Weights of a small transformer language model: MLP 2560 SwiGLU, a variant of Adam for these matrices.
Each number is 128 + 24 x the weight over its row's rms, rounded and kept within 0 to 255. Layers, rows and columns count from 0. Numbers have three digits each. The size before them is the row's rms in percent of the matrix's.

# layer 6 MLP gate, 2560x768, rms 0.0291, rows 2293-2341, columns 480-575
096:110093136136109124110122142071111120105127133140152133123136151104155146116077136185143067100118096153110150135101105127125120125098112158139107131164123133141123119167125109114150143137112129104096128138136114138135145076125133058115143102150104113115102118137144152153120146125154136176
103:095112120141163167160124145119071157141131127138086151121164136129167103091139101122141126143163121149108111131140116090130146130121094153116163151174109144116128103123154109117132126126168103136188179171080129079135105126078146103111144153121156138121130121148164119154111132056138153143
114:085091126131162109070137125138111143140104121100107130105115147143105101153144113092134124163148181099138142124159111112144157152133136123127121142096133136119128127141132156097111145111108112147181172126143113093093086146110074107141164148137178125103128144149095134129073116155143084129
107:144156131133144121170097122092127104164178079105152129127132125120123085069146122158131128135100105136148154133133110142177102128058095133146146125117146124110101107143111167142105123117125124141177140103133131144114197111112092118085142139142098098184098093111079128129148074122115106151
102:141154118163131125122115122096102141154121082118129135128153157151103118124169163115107154091132119117117092128121130107088170088112137149080136096129123111136099114124125139111124154129082146087102101162164128104144121087166168143136139142140162105096078145102130119121151133150157176094
092:083131121136113171139129105123119136147146157100150086132110108099146104132148143154131154140130142142117177136138175151142147125105114130143130130136121104117091116146133112149079127109105115108126099093140084154170183093137175113119096091158131149128155123109150136081139105160117168109
105:158103133134114166166137099136093113116142079144118144127119130168155133121124168158133110136116135135103152070115140101146157198115181101167088116164137177126108135124115113163122125121121159137081125132092142145157112140185114129092089125107126133139113114132135139160086129128102134121
104:162132155106082159156146174125124123105129128089119135109133104090123103122101157122131116111096085127111137127114162121087140135111132126136088131141133141115172100112095133100110150106123106147132121175137133157163133150083148080092107152122120123134105130106077084119127146124149128143
101:096092153151125097153138104110142106144155101189169127125130159113137126131117193098136110161088130140120144161115127137122106110144155167155164106120064151124109129104184145106151133138163158089144105113117175112098126093112125127106171122167138121119134091141138166181100125144151145104
106:136102098090042118076114133144221128097129146107123109115142067077180108102123148125125133111163113153065115160150157104140102113142167146170146145139134123094121149149106128119093117124115164082150118180145163114143108143156148144124129164106103084110120130116160121116127107168119149128
101:131161101122170115079108152089111142125126135133122143134141144129117163095092135114093164158123128113148087141115165149086129136128108110136179142115184128126098097123141147106118129069098106155170115130132160122167140133127154096137139135132174112081111162123128162155147116156141127125
102:179125131158199102124082137132106131082093089165127119146151125142120150139139142130123102123156125104155176118108110122138099092118129147137124089106133077110120128125151079149135102118137091111118153152077137153149127119135149140133123125125111141175094113136148125127130114168108089103
105:127135163163150120095117144161171108155133119148116127105138151138198108124110134148151120120107127108157113105100128109154150148143116164136145127117170099116129148137144133135138178143122088175127138175137142114162091146124104146124151119100101140128102126107115122168152144125138084095
101:099089131118152137087154146180137176118152101174137094101164150133136110135127165120109095177140150163131151063111113121138132099101165103121094118122112127120118117133113108149132115116112142161168119166138116105109083110140096104141101134107136134158147097147163152131132149149136123147
102:119147145106081150130131085123095098188132107151111118109140102151149111155121116097141124150116099123106094107091143091124090145093135153167151089151126134165098107074130144145099106151163067157121097137140135159099132120147114141158129058124125174102095099179145132125104128102109106111
104:103126132137117137116128103114150133151137130110132115127180104209152128137091118129094150140170119149113108142076166099152127149110154135118170098105176144122095102153145120123111109114129091085141142184166135062143144120129113142150156133124122143134159138123106143126121096120084105116
098:098121103103132177179144095135141134128160151126131153099130102129148122112113152116142130131141148153081129091120114117169113133122145148132121131159140163108123138140101140155106103137129131130148150115129139149092101121193078130127140115139142110152129116127166150190091129136110126123
105:112100121096091109139118124166121096101164137145094129155121138112083063125135126116127116139112129093156117133149116115099144114145161146125135083150140077154049165131146127134110137139140134128113121188180176114154119147121123100082163099138129173169159141146112156118157148152143110129
113:103138105138101159139137143112126084109164157136142141117176161145139134129132097122126063105152154142176126117126133175123105136100131140131092119141121136131130117111071178125129146158091176124133132165102091149113136081132110087104171119136102137119093117131120120132121087139139093142
098:134142170143102108119111128135077121136132124129106140138148105100098093131094138177157098159115120175168114118116113158126120092104106118184130093130114139145137101098096119136131150147134111093164147102142111146139088130119157114167101136137119123134134160169154148145182124109103117191
104:117151105158125156132116100101141087144143144184116151125119118153098126112127108149141157124142106122121106169125151141119044150140173127129159097142094149125161118141133108106143152133170135123182105153149123081139145162146124089162155155149098106125143145143121180114113132122191145120
102:181134130143115133125102114109147146085130142131106128125148080095116156120115149179103102143156136114121148134124117125105059100130108131149153129167141097122128138139108137140122174107171118094192119132109131116140135096101137143165089101140103107102125137084128162114096120147117136142
101:120125107077134180143124160124113123127095121113148113152113082149132106207143131122154145128149111153152117128100112105145112129129145107109113138156124139122119115132149076154110101142153102122108109168145129114113133139150121106161105136172108106103115135116159130109084092119147132145
100:131120158084121111091137156134089102111170121127143150097131127170136141134128185121119136103157112155135170089129150129101099136127101106175114152146103130127153149123165156134124140156131079123104084145125113103104110159095114183115156132121083126179120106126127128137166091154096139122
098:113100100085101115125133093146120083181126152129144104199148115145068098113145089105124079123111185125112146151161129116159141146120101104155110099109091113165138126131096141127152170140131132093142127100098125134113111122099121116126157083148182141162182169153134131134131191124116134161
104:120128107141136137125103068136118150121138124174141106117090133105113112107108137107165146127119123145136106139132081152128111132141155134151134083165165150131119127130119193138124085113138160162128093132175097144096139073125107143180148108113172106087140117117126112136145146122082133146
099:154107121130137142124104137122116082092131115168105157068099104129133118177161132119128144123128118135133133162124091133132111097147137127158134129149092172100103118107084122102158137140121121125125137100192104155077139130063113139127147145111159100162078147122141110127137128123072166122
108:130096124119091129135111120085123154109112112170137159107114183165105129137148121152095092095102131127137092143116135138108140111120162136150162133104136137113149099124142123155112146148115091164181122136177173115110098123135105119099150148060132111125085124091118141135100081144087120112
096:115152134093113107100152160142121104097123085091099129152145091160107086100174121087137123076087109183130084168163156053160140151144129125180118128162141142127080153074155168114099173137109101156127113117100147160106127131128125125136149123088113091135181124146086129135153116165113126136
102:125127126125165152137118132139124167148131136101148153171143124147096101149147141148166099117153114139096129140117126177175140141139138159135138140118149136115130142140159099130148134170154132119146146177127150099113112069122104133116134108091165102175094128087124164149146152121091118154
097:149145125146158143169131136121115094105131140164107120138153149100124134160136176127146130123138101106155159093160146158128154144089151133131133108135108148116119136150117111138121130093109128151115080168156162107142127071132143133127099124108125116125082130109121170145087159128112111161
096:131139139119104122133110152140079149130174118169124152085148141123160126169122111118114113121073101174158114114122093124125133174150109148087122131102120114110148137120077141104125176134119111159135089114128167116119166119127149104106129124180137165108129134141117165130075142133097094105
099:109113138101139106129080159111192149164133088103110082133126149125172142103141123154116109068110165128110137113152115118142158109064106126134142085125096131155132100174144169109128129119115139117118166131137118138098120103133065133096156140133173157125121111127103123161136131121153147132
097:079119146165130144112102092138094120154146124157115147163099092125114122090137051143132110128105105104112133114123172101091154145119086105128125135119142123110128118153087162143136121138150147155101136112125107110146101135096137130132099110124103131107145101130152172163112142154101148095
098:181095142091099119109099132111154129155140115112132096146112137081129112146183093116119134096119158094157120133121144158137075107142142152130124129149160141160112108099123112151134161147125130078140146155163123153172109164120138109131116137105128179082115140109123104127116106127106161127
101:110135089107150149160101137079158119146123135136101132124123147111114187099126101157116118137133161113106125138142170104073142101171083143150130089096149084103089144127118143113149129105074123122123107126121149142120129106180151152139092143152170157099154130077176117151140132151118144129
107:142188151171143127108136105152100137178146101127122122102103073122168127162122119130086138116153142152138176128096137080130149125087140141092097138147121180141130146127136028121107155143110105135125108128116162104125147129122118125135138128121149102130130113171094125104178142157121142079
098:146099130126097128113112144132146093132141107128109139153207156100104122107147125168134110111146077110093091114100141104122117154116117121146113119122166154118130136151106136081162114116106137151126171175125149180101186094132122127124149095095128110126104138121096123189130140142131150101
103:140102137153149123115087146142131070132161113135118104132166121113142145155172133107137140108112108113113126125091158085126140092111143153138120081131087140128062102081079148144174144133115119127141144141113089080149116078134099140125086163142116120082128138158138102135122099141080110136
098:137145116108086149142114116112161138135077152137129145158133100114123164145111077127103166106134099090120122090086141089084107087176093139145133131151143156121144117127127152123128128136161171137154183090125135140146123119114135154127164161149118141129112122150121128141130135118166117117
096:090124103117124109127097149085118123107118101117114177169113114150101109143126136139118104109138160086113157082129139121145133141115160128135117135077149130128148150135159134143116146135052133115107079108134092148153119163130136116145141103123128161100156129149154111099128168139126134156
100:082134171105139132123163152142136142117167152122164093110098151110120103169167141111165161163099126123115132135150146139076122129102124152120092099076134127140093112091121124148204145127167144145083134157137115136108164094117134111154174133121145084121103111140142129127159161122114091124
107:111104112151135120122073089149086151104118178126133078099160158128121097108166093153171127120153111165141109149124103135124138150133175130086120103122102102121120114115128148191067087091152116122139109113103169122099131114134108117144133152133103126155146158081132129065114171109089097128
100:076149145112166063127117100122125163101145100134167173143141113078130139133142152151135162126094147167095150164174110096170113094117131095132142133132119124114139125068111149110136098102091105077108106133158138146133154086141127111173130136117119163117156148155157152139183127107129111141
103:164117127108118207118137152124102090071096099110119102110151154133122102140130175077135156136140126196176143160137133109124131118149094115109163140153102118170125147137147129162148130120152132130098114178144118164155144113133129083161134126130128121123087129075151124124131127124098197112
102:153119137113111098134149128135150124150111108194084124195156106155142141140168110136164098120080092128092107161128141143140132091136140116151122130151132070184143127098106128100150111125109102135149143150115109109121135107151130109136085090167107148122145160087168125127097082106103170111
099:134136136184098144160101138144129109092103074112138113120134112126125125122161095123107133122135116140135158128189138125101094148132139175149103131126098165106062140126106097159085158132143149116145155106104122143081129147140109117107157134161137091101144150176124124138122153164102079155
098:134135161134163088135127095142143110161134167130131110104157141130093193080137126134122119151186147143117130133100133150190120095103141137110144137158141135158135144101143094108123123133117099128127144151161122117123131132096117130093158126077166099125103074127163124121110119109109146151
106:141143109122151157142136146126112149084128111133121153146124099112135109126153114109125117121078089130133110151142119110155158149179172169164146136135102147129077136154122160112137121122109114108101132110167080128134111096136109163142150154107166164137086113161152149139130129155138142099
# layer 6 MLP up, 2560x768, rms 0.0283, rows 2293-2340, columns 480-575
097:088154132124108168161145090160103120136155139145109092088144123078137121121114133125147135112121136137115179132122132144179132143153106134135157178113132165099106114122147134175142123131116125129145149125165122178121141136112150127124121130155146166121099151087138165136139110118132110138
103:137137170139100172138121117110170161119103096117127141125110114114146126125112147173148100100132126127099059116125169107099108136141117132145111114098152131124115145160122139137140118066187117120100082164145125159161151092100104103116106143133173126140148141154125112135107169115083121128
110:143155132176131106138151111113141154126154140112151094163125100123106085099112095114135156112129128075109131099152143133139143125089148143166125153119153179114084135137137104178111129169154152096100103142149154113111119120127136117149107124129101119145125117143111144101124138103115120154
105:098101133124132109106100120145146124146112134133137143123156117090152139119096120166138123157145127155127135126144153132145200167149159121127087139113139124126118113105152098157142113153150075114120103151155164152109088128108154125131102161133129127130085144095101159127085119142153118118
100:137120116165118157117092177117165107119123090128134165148161180138106094160105099125106114171119109120081109118069134169107126138159113120107112142115165114106128071160145109137110143128105098155136105128076135122139138131128141144129188154106095088126122083150103113132144098143093133145
092:110123164146100089129110177143125157097086109143127145159096125122146119158137192101114113115116139117126112082140165169115096145107159137163139137169083094143125138175094103129133113139128125136148091104123131113145149159180134111142121117110149135129102182140168126138138126147133124109
106:087151138116137150104179149114095149117153147130124085126160105142141152135170119075143136085157146148109141130179178123129123126161125096137106084124136141196115127152157167075083150106103133130100146137117110115105153109150112187109100094087124164132156148127157166154149107104150132181
101:130137131114112115155144133158102135126107083118132098140126129117137115123124102092141134151093101101113162130153128127120103107144091120172121119156093139130134118171109111131134138116108148179130143121096117137141108119105109148154135115045137154114134085143152086152091124121123098128
102:089138129169131104148137123121122128128136153123124129132111119115134128104055157127090105103092105066104128148142103155118108147155084133077097086085124130146141121142140115152125112198152085135070078098152133156078118134141178147148119109152097129143161141124116104118105146140154114114
104:104123104165130177137110117074104100132154124126129125164108115132146075099147116145131118158093158113126108163132100156175120082140154144080151160162141180125133113088101128143098118159180124134095150114190124084104143161155124175075100101147122148140113079119149145101106115128137127135
101:109134109158126131159133116120183158177158122092153113151148109150138142154137113152116155153111108160133129166131117091138127127155130133137143140147147120079134095163130164156159154132084173123175135167133163108146121141146120121090187141126143148124133085142144149128117117105116137108
101:119127098122100125135126145093128122113105124130165112102158106112114131136088116110118114126113094162167156178136149125092162125188084113136112079172179098123136108140138188130161118142112111108118128128128146084170091122069105098162126124128098119120074127148147138125129135125123112101
099:140124121114095140136167094133100125098149119102153173133146172129109132131134114137124094119084114158096103079118150132135143141112108130105092144132124137106109137112096157164110098099125163133143136145118106141087093132120113128171121126174132158110106118153103123141106107128125161141
102:132107130139112122141068131175130152146166121121123117105103120161145132147165096142088173112181147132135106110138137139103093141138167136158116127143130097114151121141129099127125180128127123122152128130102124132102122082105138148140144126085123134103178182095115104091153150130155102136
102:101140154165143119080093104159124152141161114152123095122102129137175087143142134133096089101108132125151144138147107126121129159092145101154138157130127124130137082147115110164102135129125142152127096086128130136127106147151074148136179106117086144071103096121119138093115110142148120153
103:156108133115167131133132120131110151134137129178108132106107132151139146139103138144114159094126096113126150127048182146113150135134132125107067124144128115134114122126129103156088105089172146131100122117092108138115116149129161095125108090078121085094107147112119122124129146131153102136
099:114113174107130106125137115113140177123110119151119098130077134144187142128151131160096122133063115121082150105161134094143120140134122108136098144145144120134113144110166158139104135128089184137087138127133077109133163127103107128147102129151146157114147133101131133151085122164085101121
106:157148184153162142139144111153141145144123137150088163169096100167098111130185143137092126153121152170113165130088126125131119189115139129144136158085091145151120103166096107119148122154116146133148159150123118126139118175163130128143172101090137161103130107111113106159105132163122138110
109:129105122144142169098119137121137112121160122104146120112111108156149104145131108119122096114120152118128139127155148149109096180139085116125110151132131146134105124150092144138138140119105153102163093096141086140109130127094149113082154114192108141112101122174132130147110156142120119157
098:172158124114106114186121157123118139090140141095130109140123144117143157106153146099100118141122110149116114146144097130137120131120112099101116152158122138086140166126077105095147122128137166076161088155138103144073141135127137131147117137095165091146099113134088178144132129133136121143
105:165159151101132148072185143112120106140099137128118101107136153124098121118076125106095070154110160185135145112158062092115149108123122144134162109134108125146183138180097120117116121178124111141134108118099116113134155146144144104101144118156120088143128151096095141124148154134157128115
100:147115077134121091117076158133131156160118173100118127108119179129118143130136103123159111098157152143107129121121083141079107132095133121062171113106103112102105085155139094099117140122096133123144114122101137150113128120134101107137119186112136122113120122119095078130130085154122118176
102:114131091075109142162077149142083133098161171131120145165129110138113187121125124104139129142145159138142118180114162179117090132084117126119159145145144132114118103143115117111135166143171107154161148139097115141133106145158118094109128109170159169148123145146138099145123104133195108161
101:152129134144119143142124132161124121144122104161124132123109127094115108117114096123083133127125139107137130108094110141159124104111135129107161119135128130137115125153102120153126115129134112142125102141123087110128113162170095121133167139115126127171091151139139125098104119110106083121
098:166151128119119145143152119114157164127092125145128104138115144118152129132115122187142137136130116158129098147118137137089118129178109136123085094115146101143191114153126124132142095156085167115143122138138108129116155122187138170137127088157128112151102137113153091131144104090112115141
103:150095081156140163123151132089156149116158111134155143130175158146092140179099120109121122090133109093124131138133142112133128139152128155101131158131153131122100115102088086164103133150168116123129132117153086113125120084104129131103114155138131121127110177111165104119092140150130145129
101:153133092161097142110162124146103104128112139114124122123137083134148107117139132131172119127095094125125110150155119146150085125110117108124093117156146140117104098131126161101140079134120105107059099150110132160111144082100105118140160139134101136119103114110108132174117136128134143068
108:144127171117129150110158128100125118158173120190106158139115117178108165137148132152157118116138139157141160092108122122111116168106125131143159146090106143121155155159110149139108102077145109119085114134124099088108130133162138122107119138123104143159120110072120108122120113136115112118
098:093078156103129087113127137130090126088115136140075121117174170080111084137151131179116091111145117139163114115146134126133112141133162145116134127100098119131135150135135113163159141116162085121160162161084162093140075116135162130138154117122100112136126166150120135136153125116122124113
103:151136118094118176121120156085137138144111143149113142131078112138130165154125142143129141103087138137158168084116120118133165120135134137106110128156124119155144117091165126069109152098108152144139131125145127082059139144134104145157112150112161154082138102110128155175091148137130104098
097:150181136106105093113181143120155098105092117134133118103115164156123167139085114141130109116145119145086153126097134164129156115155127145093142144150122101115111102149095144089102139164151136136114121159105108097119145166165158132125135159152121139166179087121153184124140124130100144107
097:144116147106123142133133115080128120111154153139160136143117078113142132125128129091170178146110100167109128117086080147164132138137174102112148108110094163167048085115127077126134142112108096112120166133135104141086134131125156133172089153096139152130131134112124121092126115096144148121
102:118119127128141073089163127135162158139124104133136133108098119101086129106111128130126121151149133133147105090104104155118124148148121147101113125137067117170129145090128170117136139143117097124191135157134162124159120150113146142107154120113137157096134154152115145141116072158127115081
097:149098138104102129139130147131095116126163128142120155072119099095092108144108116101168141111113157131086146165130134121163159209125160107171097132097110155111141147130161118082135098099153122170115114095171142126108101141118138119135113123106116147099106169142178161142162128161187092175
098:139145136108124096125104135129134102119141135125168113100120105142117127147153082088173113131122104155125146111077148127170152126156104153150125147100120138128084076088072113131092092129188099141126149126110158169115141113087128159155085174107147078140119137158096117155111159105121149163
100:088153141090134109071106118128101136090115161169106133094118119156096117184116139145154151144089120135184103089113100146114131147095151142172135130074167138087135126114090121155141099119134117139133145106153127154131144154108122152119168141161132109135132161111128159151126124146153089101
104:108128145125131142118108104106170139177120137169100146113112112105153150115086137152118137112158107124161136101070126112168104127141120124104128123144094128121120137120114099122139167123129118146150168164153180155165166104139109130127145164159121133127135171112116185154104059120124118131
098:164100124104136113131132150107155138140142132106152141097089099198116131130128078119126118144126124113141121112128141149145149129111078107115131129145156100149166119137114120144119119160138112117152163060100124133175135125142138119155164160110096119124132121104075153126108104099132150121
103:135124106114138147116119144106179205140131130145143140087140117129161147156146133116134141142129112096137163174143086152095128131091120175163142137090143099123129163116131147142134113143113135187131089107147155138138154130148104164110108098138109174144116111135086105118145140097088122100
098:128173140134153110099127145140099129159135142154102102138082119135084140112167116151099109121137137120121161141113124175092108125110099143123140113132080112166164123166115115150158150139126167137078147096128113137100165116145108165110173078150131098133124130167132129142103119130088131133
098:122098118125163098118107107152147099120109160116136116118116117190154137133148172136137140139156132124124139143104142136097137108140089125176115126120099119110163124106135114162098158110130108133116163189117167117126132171122114155170102131129095143115109115132123110136173115098175125148
099:130103096095149142136091072109154127132088182101140117123123165103123199133116098161165159159092120129123130137127113140112120120149138138137105144117134055154170143108152109088151132125129095128120107139110097109132124132124132107145193122103116071118091092104131095160098148088155137141
100:158140145134171092128147156161150128121145112118087106090163120117166119093127096080184117133129133119123178112088103127139116124136108122119104124164093111103068147100123121126107130095155143115108082134130117137098150151145137139129082130107127153113203142117118146145098175115080081135
100:111135084143131114176145116126168128110120121103143157140130161143107110089166149121107111108120101130112132124094120118143115132161131138124165157102121091141105166124147116142135124156152146140120142118123110087105145135062117121156099180155132143124126090128151095107102138154062120150
102:134119159089121127095086162156119136129119136173130169134088149092193144151107143144137120110139105150162100120114159155085145139086098135098139140096152142115136152157172135107169144082115167155108089117119137119135120102116151120146113139116121146125119119131132145105165130117136151103
098:120131126173131130140116138137200127141115143187131113147147109132172138143151098115103152107133103114104118113159128107131105158109117159125144136100148149126099091121165121157144140128132127189098117098087124115097146141123111134120119143099125097152153114152127125121108117162157132115
098:137092159102080140096161143129125134113109104116106132158126135132146103119132156137170110136136094186123132095130122119147124139112083140151168133122129121117099121127120126144117125140132119158114122129151164132160131114147078120183154137141151131148123167100133115175124183116114129105
097:152146124122113139103158080142119128080132119144083124109126129096141131121121141165106145111111156123107157140120104128161145120142105161121150111117158149185136161153104154187107110064147122175126093133096132155136113086079090115133096171127110123113143125156104122128108156160125124147
# layer 6 MLP down (transposed), 2560x768, rms 0.0268, rows 2293-2340, columns 480-575
098:120129133154112154171131085135097094108115103149116166120141131133152134071184159107122167133138149142101146140145145130128138170141152150099143164174120121146157106076090138090111153149139132098126165139176085156149118110132118136114110112136122152138092091098139157145124147103112122158
102:137106152146135135122106122133130136129152137159137135114144113128115093124154122135123120131124149111135170156131089141119126136122101163141099123146135121131127114096108120139130123166156121122190163145089099136130125138125116175099126133059131118142134119079096108120073121131141151114
109:147150141107133152148149158125160140114118102145162113149143186069146154125113125117136168123119101137100119137097122141128133102077088125129119139115141137106140103124104154073162106164109171112127104108165138134140154119149136123146141088127105112167152105131135177149115120131112132114
103:172140089161175113134097143117151123158175115101155127116137151122135132118194081156117149143105104149102150101101083139152080108092134092121151078106157115117126111093103132118122115146150106121140118105113118111117190117127124153068138104148119094155107123129114129127147123121143117122
102:172202143108118145089097141122143129130117095166132103132124147126089093098113099124101122122128122092170137102075142123163143139174090121120140098155118109100130089151092136088105126157143107132133187154115073121131126152135120096131131166131078161098122080137128105085132101162129160106
093:166102104152167127126119119047132086124142132152132171163134141180124131141086140134093137188138160122112127106132158170100128140123137135171128084144131125128115100113158092136150109116189130144142134123175137149104139130109109144125133130116164106109151130093103109134164136094149133155
105:125155168098101120141095098118121144159138100128142164143101101119138129113100102134143127128135129138136120108141098135177136139117135104128114131108187146159117100127126085128123155109103153155091161107100178125170130143155147171091059092109154150169145153128114147201127138137085171131
099:134106149114094126144125110075090144154117110152095151144167134158141085117108113102114072090136165112174088115145120154104097145127139142116153147081158158125119154126117139157127161124128159132137126170137121147086142134148107126141131138158138098143149138163121113127150154153144139132
102:145120092129119131124088144155161121145141158125086174140130132087153104135132148163101118118137122181114124147110115138129137183131149130147090124108142121131120121126117106135114093153102085143127120090131095111153107118107133111154125102172100126154162104125120167131127118142147058145
103:126118120130123125088151140106114109141117113116139161139146116179087115117112142165136106131082114104149126138102139124154137147140136156090123124118128129121146188134118108090113177109123155166113090128091093152179095135120110115141125137096134128105115149144187136138131109120130145079
102:091128098116144087147119104110146131124138103124150156117105132145125142126141148103103127114109103139120133172111142103115131155118086144118143100160157113146178117123099128188125117124124100122154135104155095132110119155088141112137144096142095130099118084144120179152168118148131107142
102:098107125126153149153107128145142073096112113134146105116141135118133086115109167122143142133115138122156141164140124090136130125105104097131097071109136104125124161137135141104132180100108113086099137094109083115128127146113118071144088121102099135113100102121131130097124147137105109146
102:145133132126167157131163133105101134148108123077103144122136156135132115116099103139138163109113140097096127101130149089120082163055116072130117145154111138127188151112106096129124114106135117125137167130126117103137098121113160098109092124149098104136128089158130063087112137128150141146
103:057140128114142104145142098102173159157160149183127123162151153184107126112149116091164122119113151159171083133078147190116102147118137099151141132191168088137080141131140139173134148181149143106129117143111109127134139143111124133131168139112098155082112113096161125150137153127175116145
102:146113134116101119115128103136145095128124108140144168104078164107143116102129137107100128110136117132157174162154081137128095132191126142138102109134149142142150171144145162134134113125091118155140119130149105115104150154096146135088123132119090116159135141112089152152131154126119152148
104:143136109116182185168130134157139074136142142184123112122125131195114147123150137096134122144150098104098150166124126126146149117154119150068110152103082119144081134138106165146111103120124152130177088150115114109124125109169117119122125111127116096110204142150128114138099123125135143098
098:157097110124103136084111169158150145143130146168115133133167128125097152142121086135125116117123112123116139167153109148132131127093149124155100125098111136125176129126102134111111150141148117129119146100156126130158110152120143116134148096118124130159127168106114141102095148174129121174
104:108148131127111089136127130141102119162096131159105102115137122126146128111133130113143120132108136150187105090094114054114117123111113176108110137131103124087103097162115114099145131149084129113118117133147169175154145151114097159105139135152177164132144127143108113123126168120151148136
102:137152134135138109138090097131142153121114119136098151127104099099102141096135177107096154127141086138092122126119120133120165108134122076095166155137150148139105127127138085099122145093125099131106143109158127095153120173117106159146110142115178130162149150154115100080125162086105155108
099:148156164108110114138110157136113084124146100139135106137138124108132146120093142150139096139137084148132125114114083153112136133158152121113125163165110126155146124086107165137110139078115128112170081148126087163138135161150137107139103123147175142165109137117133130152133158116108103124
103:129131153097124101110091160139140158129131111139139092161149136142096167091128091172068150123132145176162134164142174114114166139131158087144137111165107127107186111131141156139131140130131111181103166147117158123116140171124093167117104148134091134158115149174124152122140151091143117103
101:123079132151131107098157129126127119147109139133115122118115116131130140124114093125160117120116087124142108112140077144115122099124097123146096135143107139100142160106155098128094129105087104124118127135086124112139148132110153126108097120140154142127097149116117166132071104164105113177
101:100106146186041104139121150141153178117140158087094117103153146152126148145134123150103128148149141107129154119166130130088137128150160099125106093079179087119161105110154147098129109102156132109172106147119110123132149133115146177100154160108116187107141124103135151126126112140117113132
100:133123117143133116112138084140142102109130163105147107130143126126096156174133146121132113115107100145155160111135136099122092112097128101117128135137176121148132147118128115111128133112148143134082118170172141141108107138088142120159133145106129129122144150138062132166123116113154134113
096:111119109152124151130141125123171127150165136121125120130140102176141130134059091129114142116123135129161182121143154077105138143091109146170118094142117158119182083088132138113126173131122117162147157160181148126136119124157127110128175143134155135087079121124117154080178135141151127130
103:076141139180081123052122142130079112101135178118142148134170153096123124140096151107121120155133133067114183105124111093133110085108084098154118167155137085124142176163088131127174153118129155161138158138140124116123099138104113153115133089107174100132103130154144118159127106103122131114
100:142094103139107134128114129102137124107100118164148131125175131173108147165139111164146137134140132115136156141126139101156161124141127122144113091149132143118130133116112110168156087136107094130104136095185133101101103160077115149121095127107111152172123143096124129107154071143143130119
102:117120136160121093084142124152164136129140071123133115090103095107173118126138163159132140135082119099143140127174162105121125155086104139128138160139159118130147142107103134153087126108097152141098135135096128126128151153107149101131129150105137130062138108113084179105109139174132166100
099:160105131145122117163144154148110133109132179108130153145122132116144113121177106125139129076141092081121181146099155109165147152137159121158139135120160157126099136115164157126109071118110150121106115170101170118068140120112122144102125130082129099133149130150119107153066080151103139192
103:121149130144074124110105152111164085134144135163153119161123106076151130083087164122157083126115104137161131080111145142140151145104081162105133148136124107143141103135134104151137129040122089139119114100105122122101116105138131136116137131119126130118126134151171153145106153155118150168
097:171180136138102137149125101137130129110121146146107096174136166128116131140078112130156126119157118150131159092106124153165149119182143099096136159094150146138135103166114130114080131121141181093103080166122129137136124118137095114147124118134113146121156134114120119162157114117176165085
098:099125125104146152126132145123128095121136158141126100115131147092121141158121120137142111124127098136133087098119106114160110094079185124101099131116140161146095123101136075166122122106136094121150152152116066090151109120162084166143099121103127089126166098101129130132102121115104110098
100:133108167138110082146081133120154146097121131127150097127092131135144125147110126102146123141131072118089114142076154107103143160101096147162144100128142135095121114105156113132154127130113140142106152120130083154127092122134079090138134089117125143113113112155120120123131138113122115129
099:101205153121148116135157143121103142066127137118130144153117119123151140112126114158094146109118092125133152122098092103129114132137136081146105128125111135138133149136182112127132120138114142100108123183119100118133116139168144133126098105142121147126158109074097101090100129132145124146
100:113099117134109060161088174108149116107176115106104149105143074164142123098182094143136088143110158177158106090136102128152166170138109113127134118094105126180083112107119132106090080086147102108104109121137144155158131102098118116110165181127138106121148167102107070124138116137126163107
099:100162111083165137127123105105091133164126110125083124101125133112160123141160133149108118174116119126174131129133094153157115087140102152132129123141176122107128146198157109145065097097106131145114186141137122137170146150148150131140115091158112152142133191072152153155192130128139079115
103:098135162140175102112148129135115153115136144114118161122126048138150112135167107095111136115142124101092138156136129087118153079115115076061127123124142154159156151104100085139130160136138148103139137125146173091150172105144133114116123126120121094117123104143093112119151108145090156112
098:103147100152146134127128119127135103169122126161153121137117100112158096160127130136076115114126152124160151168120113158160124115126137132127156154146126103150120099118150116179130103168132148133112116116168124150116105157140116114121139159098102145145111112114166128148128178115169096121
102:154137108102115140142095161103129135100134119112129117126121122144138149109127145121155128120127113169138107141133150095132099145151143137150119099138094128150127119126148093126126185157121162129147177131122134153156184156141129099144124142156140097130162136131155087156087163169137119089
096:125101130103159138142130105157158137099159163119120099123123129098167082125124126100131126153126156126111135135149124095083140109150125114136100158109128153118139134115143127135135127152122099169171138147133151122130104114087133111107122136105134137142122067141159139141124115095134108113
097:106133077176129127087147149175100145155165125103121096133157128135111127123158139127124122147132117138134126135127113108097134160129133138106149141102133133075106083127152118065121119138155126096089128104147078134189140107172111120091137121120105134136122118091110144103107173105103161093
099:122108132181132113126144161131111129126150129164116103119118084113134175144146144163066123113115151124106150111149155168169130134165126124106126154115109134116106131122121125141117151125101137121131126116176162146123150132163132128110124172120128120123164116089151147123104094130147121134
103:144120142095145126143120157103159132139105103122080075100158127109128131107086099107165130121105128105159124117130136157124143183136168112123132170145135150067080095122144130107123120077180166111107140088133102152110107137173131138166102113127160076151100106134150122113102147184150119167
100:191139179094108121106128145142095141132131121149102166114120108114145140138151149148101130121108177160139129133146131124135143155158136182126117142120138146149112189169161089142100126105124098122131117134157107124128120151125131151095086104076096107103078129140131108097118190142111130144
102:103145161143129123126114108124171113119144113126150129138116118132121133085151139121114135127144125119138126112118132139108160110146137146101177147140124119123103100153167129159144154138157150150070139138138123177139144156141120088143103071101068179115108113137143132167161088170100123155
099:131115139157142095128164125175120128183132111121078101123120123139188108141118129130115149144140088115149139113112108107111115158098109174095084161097120107117153121191123147099174128134120127103117112144063139132120105143082159117133123108143089117120097107159140118085173143116097124125
099:045112107155110128152103182099118117160108153105164119135105124091179152165140131112129139106149180122101127119159119144147144152135194132133081105158148143134055120109154136161133139155154172145130161145131143166121126142130149145112160163135122113114134121126114131116194130142141140137
097:118089121152180142114103158121161120156159136121149092147156130162112095126135100135147099129132105142133171138095105124149134150095184123157092101129073127121107099110123140090161122127087102120079132096143119145127105133101151162118180067116146126152114131117083095098106119123105147135